Weights of a small GPT-style language model, trained from scratch on English Wikipedia: 4 heads of 64, MLP 1024 PolyReLU.
Each number is 128 + 24 x the weight over the matrix's rms, rounded and kept within 0 to 255. Layers, rows and columns count from 0. Numbers have three digits each.

# down: layer 6 MLP down (transposed), 1024x256, rms 0.0588, rows 162-174, columns 0-255
# up: layer 6 MLP up, 1024x256, rms 0.178, rows 163-174, columns 0-255
down162:147112131083152136143110098193177098133117119165102093169109149135149160150090149097108154118144113095127133158129137101147153127081138175166133126136099133103177158095113098136138095167131144079129143088099131118123155138145097148150132134136093150116130144119174123120181102153183184121152129128131132125132092118122135118164158114125128087115140120119150126120114135087086179114121093142121127131125114115077080162125148182125091150088124125205149153096189158167133153139127130105151107129142104065123075159136108150111094119122110130112144114090159123106163137125117105107119160087080096112159103125098136152132144150127174156127138155129140134093155153115126136117109123157085131140170173138098156160110104172150145116133148140147148132122171134153124134154112162
up163:158117169126108128138156165111147136135147117182081133103143155139123138120136113141089066153151106110134172122191086151111158132119109146143129111124133136097148127151123158143080146148095144164172128153116129085065094108183134109150113150123111085151170106094130105136141146152072161112126119122133137105150154138138139127142070092092092150142155080072166158103108120137102136101127137140086127097155131109117148144149122131144139102148125143109094103143156108139182142111151126104121189103112097132154127123128094106120152075172109161124127180114124165187060156091073140181147160152115145129150136096133151108179131153151157151128106155132117171105117107176098156148150146189151122127113141115111109114146093151194102133124163114121078166162098118134092135155178138
down163:123089188115104095058127094092137124129090116115124111121127111110176134109118172156110108122195095189154175095148134124139125135091119106118151098094162164140110134133147135125121155107134141137157113173119117131068108116147132142140127128074138108176145126112134164196123109145146149179110087136108129103160112118116106140119113109125180119084134094103134098144123128116092120079154105145084113136115127073122125155132089164139133118125094092093176122119115152130169130117140082119125103115150127144101107101128126126139140128111108102156147134150129137118128129129130113120101131126087126131143113104117129123152186119130084138123118129134135190149149109154135167122133133114167173114120110143166133097170152124103125156148102111188143129145118147102131079127154134
up164:104164153114199128145149101143132116108114121151116126113142135136113117132118146121104142202117124127112112091134132110114120131069118088133114137144095106130141119141120137127122121148132172135141117143159144154154097129117152119114096115147090127112167083118110114110101138120143099161114120138137132125117087111124120108145122107105154149127118110118146092129152108127168140120090147106087134141165126130104138121084171134198129158110119159155086144112111163107125115126140100149133133122106120137118132109157133117149152121142124103141110095096129146157145088146130081153120073141112097111141143141163108119140187114130090141148134166140093115154143128114100093187114159105119107104100147148086138135131144134133099115112108159131120154102108142119130115113131156
down164:163102140137163090118159120112105172135119143138126154125118140168125137167101161144126135164116128114141110116123136133163122128114140100139113121136103083098119143120087117104157108059104141126100107128111141108124140132112146134132112161135145128139151135138134139105090148117087079109121136132161106138129105099107142129124125135113129127159093135114135101126171109141101140155126166113110139112128153185105150143153144133139139109148108133114155115071107130146102130139136140132120106142136109143104125186144103114138119120125130077126127112136110113119124143096116127065139155146061122141146119115113145118142151158121104142137169123088140142166196093110158113118109119130140156160119163160118177124133134160114143089119137134137126175113118142142143116146132082
up165:130096150136117101150095100121108082160120117143114168121114094140093146107101098139116121174122123131175136138119102078110121154123152124133143124133142134105186116125103137140138154117099119101154089109127116149124120110107116105157132126145178171142109120118103109150111137119123131131127100129083112168177113110148134125086105130132123109083100100104162133095163152106134114164131110122141166116084146112118066152170133084203178122127115150120129135198097088176100140088129110117094148109134131120141153123094115103109110104144117124135122152120148149145128125152157078170145086154105150103112070122144135099155146144099122151161195103117134123180095149156155143115101105130136130108121119158083137090136107096116143130156161098129179077150147144108148094119125151
down165:149147148118137108106096108157072159114157115135127137125137137173131132102101120109083133144171099124128065117145126132120153141105133149117131098122105133073137125108112161119152127130149153118132104112145176145147111130104118137147125124142155127117113142129095097158153123160158082138131120156122100130173131154155092111113134161128125106088177103131118148127149162143089115142102103123099093107114145138109082106120147121120141146146138108169124144161083110093138110119062117116119180158154177108143115105117121124123125134109129127125113139148117135114129139124131105127119140136084135107092085109105149128131155099137174066163129113162148146135102122143125101103162078108156154116131129096104113092168089118101131123150107134092157101106132117124126104115126162
up166:145164117102162112108130131122116097155124147107116073091174139145126147134141093122149119086137117086121135133100111160174124115133139139090097113111104145147135120117140119071116132114152099109117109138153126119123134129121130115138149106117118153145113089131150154114136104133157126127084166104152189110142153127136113122112164107140106107135127116133144127120144154138119168124130128130131144138102113126136141149139101086101098130155117105108103119091159121186111161133101121059128122152165144108108139160106154145112161123114139103126169175132120100119130155116130149100128100138096106136132120109098133120154148136187126110126098150127120119146133131105119140101116147105165142191130109149124107129132145129138129139124121128140134139148153125137139114126136140
down166:098108124112136104153134121148149128132122077141129109120136112157112108106150164113160113129149070116096130114102136123150104081154136140099119144145140128146131093117128110121122157112146126120146122136109111134154125123137106114092108113132126118125099174134133143140108108112133110144130134123106146091113152147141102143129107120148089115142144130084150179142137093160155145105129120097133143142138174096099146122138115133102116149152127126194128188078124132133149138103110180089156100096117156115164125128142104164128148106160120108143133126116146135141160138056093112092124091113098173134146087154133100127106134123119176140114139132143098117137115130124139135105140088115121128123114065125097132127122121138118085127105129109157122113131126174119137134105147131
up167:118088130108140114152115127096092138129074117118149099131127144150145126141130124120107117148123137142130129162138140140103110101148154111129124148164106142125128117140115101120146139125135097126133159108119091098171147126112106104129121112131108087143149132120169147131155114168148116132116092144107130184161106135151113093135121082130133100110097115116149155101126121121157172144137107119104117129130119135144082185081100100144141134155099140168128173148138126161110105158138131115118134109125114153129150123134124095118136134134094125122100162126123126170156120141137084130120132151118132097106154156142083113120156151121112132168121118154139149062073144139097145100150159140129128116112135116120117126085107111139151141157119086121133109116133101138121090142138120
down167:138131145131108108168139155103116144106113144118135055152129107132086137132136127148113078116126131123119092146086141113177131126150112142120119092152116098139119128103123116116152096119170128183112123100148081131131134130108102170103119138139134136148110136128145139117134130148128107140119086140079116096142082145120119133145184127115165147145087096085133135129090106108113167151106108125124113100125129114163120145134114159158113189123145100185120170162123140154132074127103096116112136120142084133122137118074141103114126118133103123145103124166124145103112129113172124146101112121152099134108149127143115157103171113145155158128141164138135140134138156118133136111123130148138116142117129132127133127094138144113150090136142171143128124087106106128113154117129113
up168:144122126126128127190164097095140191156115125153132142122118120148150127115140110175140117098124147117164152116132136131089160144184123189161115147115146136130127141130106139116113115146144178073162122092128129139148114181106107131088145110126149199139104137158135096098093148086123165161092118081088112129109148132128167118085081171124131103130159127118117105116125135113125133176103141146174101118109105096109131119162096130142145157100147140126124084110162132148103124167172121112128108099098106143102161142148108101142191165122099138155149116152156075171155119138152129083120142153127112128128122145082127102137149145094164152119141133159141129138128140152108113086139127115092142126107128120162121154184125119140134119078113148129122150094139111151097134150129125
down168:098113142126142150131126110159119122096126124133194136145074128138139099119156127133165146076089088150092158180139172150155180156126104157143113122153148149135173124078150129149126139107153118102149127134148132156118130152120133114129132129128134155164111155171158113177117134125084138133125103115150144161167141120114129106120146142096152150130114108152109109148106086106140124118174159142146127130123133151114134102136109140145117134068146132112117145136154171132096133112101198120131138147110169096122132134134117146120118171129125115120096111118121100107178139073159108155101113140104153120113105159125092134136099122155120090116118136101127138157142175067140151105147082149102107131141128087132097127109110122162105156153131099101127111154083126123143103111108116
up169:131082151117123167169159150156136150102124130125102131135148155143169149134114136137107142135149108151155124141146131152145137140148108158114166126137166114133094129086097110127122095151163119141163157134162148127101162139122133148133138113123119120149178137083132114158134107136141111135124155175119138108118123130141134091104099126113168086100127122111101106103145146123148128118122154150161157156142151120098124122099137130135118094167143193113159161068105118121159160143143152098086140143121126100135174125111133142100082099121139122078106078125140111094166159148140090111123137111108149099143151127114152120134117125113172095116141115099140137137157173161092104139121140107102159151124100111151132133138142087149092125109129130116147169123134144127133156150126098
down169:125106136084099075104119093138110154132088099142097135141105108082155165104112168161124106128180109131118124129158139115185123150111161125147122087123122122088165122165111130124118087145154155119121158145134088124104125143107147142109139090174092135078120146144067135138099103122162098128112088175146155135127125119114104170111130124098149125129149083115160144180155196115152151075164142126096159129163098085112106107156096136112079133117115123135131151150132134136164113135129105095126121138111106116179098144118142120085094128114177107120131128101102087099120198151114134121103103097128091145180139130129135106123140139134136162132175150142117117120134136091124139124134141126137141153141123123128171141131159115111123140158104157108136145167119118146183090134121130
up170:120145131099113178155155130148141110120179120124136137151116101151113148134145127140118109144147104115148131166212140141107137087140120086130137109169112112123116132118167061135082095128175133130105149112102172140103151076127143159124157149155147150131129123211137171114125137118180117129110094154139113094074106127151114144130145170135138120127134120126124157104114110144101155146107095120121161132103123108139099127098119135125143125108105148134133109126139121120123115121128119087166115108157092159067130092131162116176130130174110151121102108091157093133129152134112144095126162150107142140148126105111143136162122111143115154132108141154117111112155165107123152096151113113115159101133075121153110138149101091092118149212119126132068153144150124179145107116130140
down170:140109100118128148100175150185134129128150129108095163142114142131156106122161136170095162137100120095129067149104124164112126118147143111140194099108151143145102094134131129125132112125117176175116138109105159127123147107072096146137143148143130124168135131147133137108118163113128120121099133112165119132137122118114113159122117118127155107118153126141123148111114118102156146169111153134108127105128100151130144143157105149112171108135176146092125166108137088109167168119096149127141133129121093136069129159175137140149094144126143140130102156131111111112140154141129078201078148132169130128111142128120144134154193136079150132102116117096103093118125129121156092122123118128130114109105182138126138088140116088117137146144132122084106093114122126150101166144146169
up171:131121133108102134122082139116093110155147142160134146110128109134120140116142169122125122151072128076112142124110096114136088130129099105114111154146158117118156198093152149089116140156150107153093099132146128151183133149101107096153104166137174068130098134102149162130133117150133153171146141073139134128102134158180111089125112193120104106142134138117123091134152117100140147118105139104118159141112128099030122149171145144068178176122124122117134160159163124111093161153126097184101120119125096129110110119139114098098134080104123162105127141118130130179133167146149134097141135119099084168126170113153108142158111154114162147130121128134123102130100184104148150137171132146111064143112167143139129103153100111114130098117130123091135155145189108092153150149109117
down171:141135115170128126087118164129110148099114120144145151137131157123159143107131102142156125176166130160156140110176151078113107157145123123097139134153157169106109138095115150148159103189117145118102145115154150138090126100166136115092115113103096159142122112106103138124108160151128097120126143151149135102125137128130124190147085127146146110144104090096091151110155122153145140148150079126122136177131105130132122148090157089099091166136104058131083147150122109183126109110113152107117096105131102138132122092161088134112125134152124175163207157154124118098105142025152151087132104076141114120100126112130137108146129127145157197094140133205126157162105135159129138139103127155124099158152171138125125183113122198133121115104145134099131107118106129142106147130114107
up172:099183165091112165103144165104125105167109119094146170114133173124059197174122106144121122126158153137131146144133140152105164113126136130147135119138095134133107123111145106120152119120148115109124161139119124122126104144125104174171120149151098120133078145148102128150161118096108101143137080124213155145131156159106117144128124105126135165085118105142129166094111135150116129129145151159155103129132117112124118174106158109130162103122150096131115133129096162116113111133136082144092113135137157144114123169143172140114149141162141112135128137145100124126108084128135169138157123095143140145107094122113116161104152103098101134128132116110101124122142114142101142161121082125141145110151112138124140150132143116155114087144122131083138091149171132168151128150142146
down172:084124108107110163095136118114162097118125116127152106135097119108139098163083142124094157161170172139122089139136134155107148141116107061193082147085130129120099130133124140104125141162158168133107140097124141133119154148078178132109109118152120114155120103131138148120110128153108141125091133131117159128118112131127071132118133116143149074115125133156105123140121108107123119114115114109137131132128113131118105118132138136151131129165140113107125136120102147165141168080123128103107150154123120124126146144169095135171124085111095095105113140118162122158188156131107128155140092119149138141136140144116110103123127162149119101176111115087118149115118099169123144129152157152169151090118130119137073144098155169105126115090122146149139118096161145126124168122137134
up173:135121119085127128113111133134113113092111110124105138118107122147146150085089085161129073147154124135082136128115100137135148118173147082138093149124141135152092166199134136117142155089130123095124072155144186112129152130152085184119130120124129110156147114157131147089080114099148122123112101138105103124061086138130135144083181120161093089134111147144153174172130139138096127118121153114133092153154122089143155123110153107087103095150114101110093113151111136142092169122168139105139143153123131131120124134146128133134150135132129122131116094166134111171119121140091107091162138142078093135108153125114159145094147063147125151121086130108157130093125125160081135141144130132111129111089169166151133131139118135107134148140116137125149088137131142125148134131104140
down173:110116110170111169118105095164129122104133121184134152099137098105161165120111126129133162091118116163112089155170164127099143125127145142120142124162079132110143146125152106121161105130146079115118097111130154124118100137150125180103147084119147136137110156137093107168127135139127140115090097122132070116137175106108129115108117100122167137111166152148124137108170143162116132083123110149158130152138136082119175148128200211125133149095121192091069170129118134138129140153137182106149148148189152136149120131129134105109132112169112163103142122125155127145124125132159137122148103116188143150140116080096142126126132142131158107139102157095128130133121091089116139123129139085169149156110126170110140115170134138093125168110108106127157106113095155110112119147101146
up174:113150134131141091117139122126122105157114124114155143117119101123141134075094119134110142145105100096138124105136156110124124137144140121127151147125093124195114102122123127131096155099096115124156141146112091138157159141109118138141097139124153170120110112135125142105114095075092136155141125159160146122128155095141095100141119126134163117166079116140161148104116170134154133086130101127131164122127095096120112148146092143103146125115144153158132143136112111118121077135105170156112112150099112125131110136179144154160153118160139115146153117084073163095118111107108108099125130125149156116112144117135131117138160115110105096118181114118160123145117129101158125161132121166114130124119140149081187138160113115133123122105115125099175142124119135130104189149157125
down174:121122119128162099166124169148149114137147126139124128148154170106121134101134113115162091151108097117110121128070132108148140131096113129130112135141105094149164155123139105167112125142164158148160125102159108169130143110100123126082143153125104141112136106089175139090116158112140141115146096104124147149154124122103150138116150122118145149147118085141171131133107137118139140113113144116155126117086112104117113142092121127108124121149092134121124155147114110122151123120089118183113116108120131134143140094137087092130136123144129156126138161120149089083103103129096127120154139181124134122096147144135150113128137191110105144105182125115200124170117129117133125150148115130132115126157137105092112096149118103123109155148176138149150104082086166133125187111137094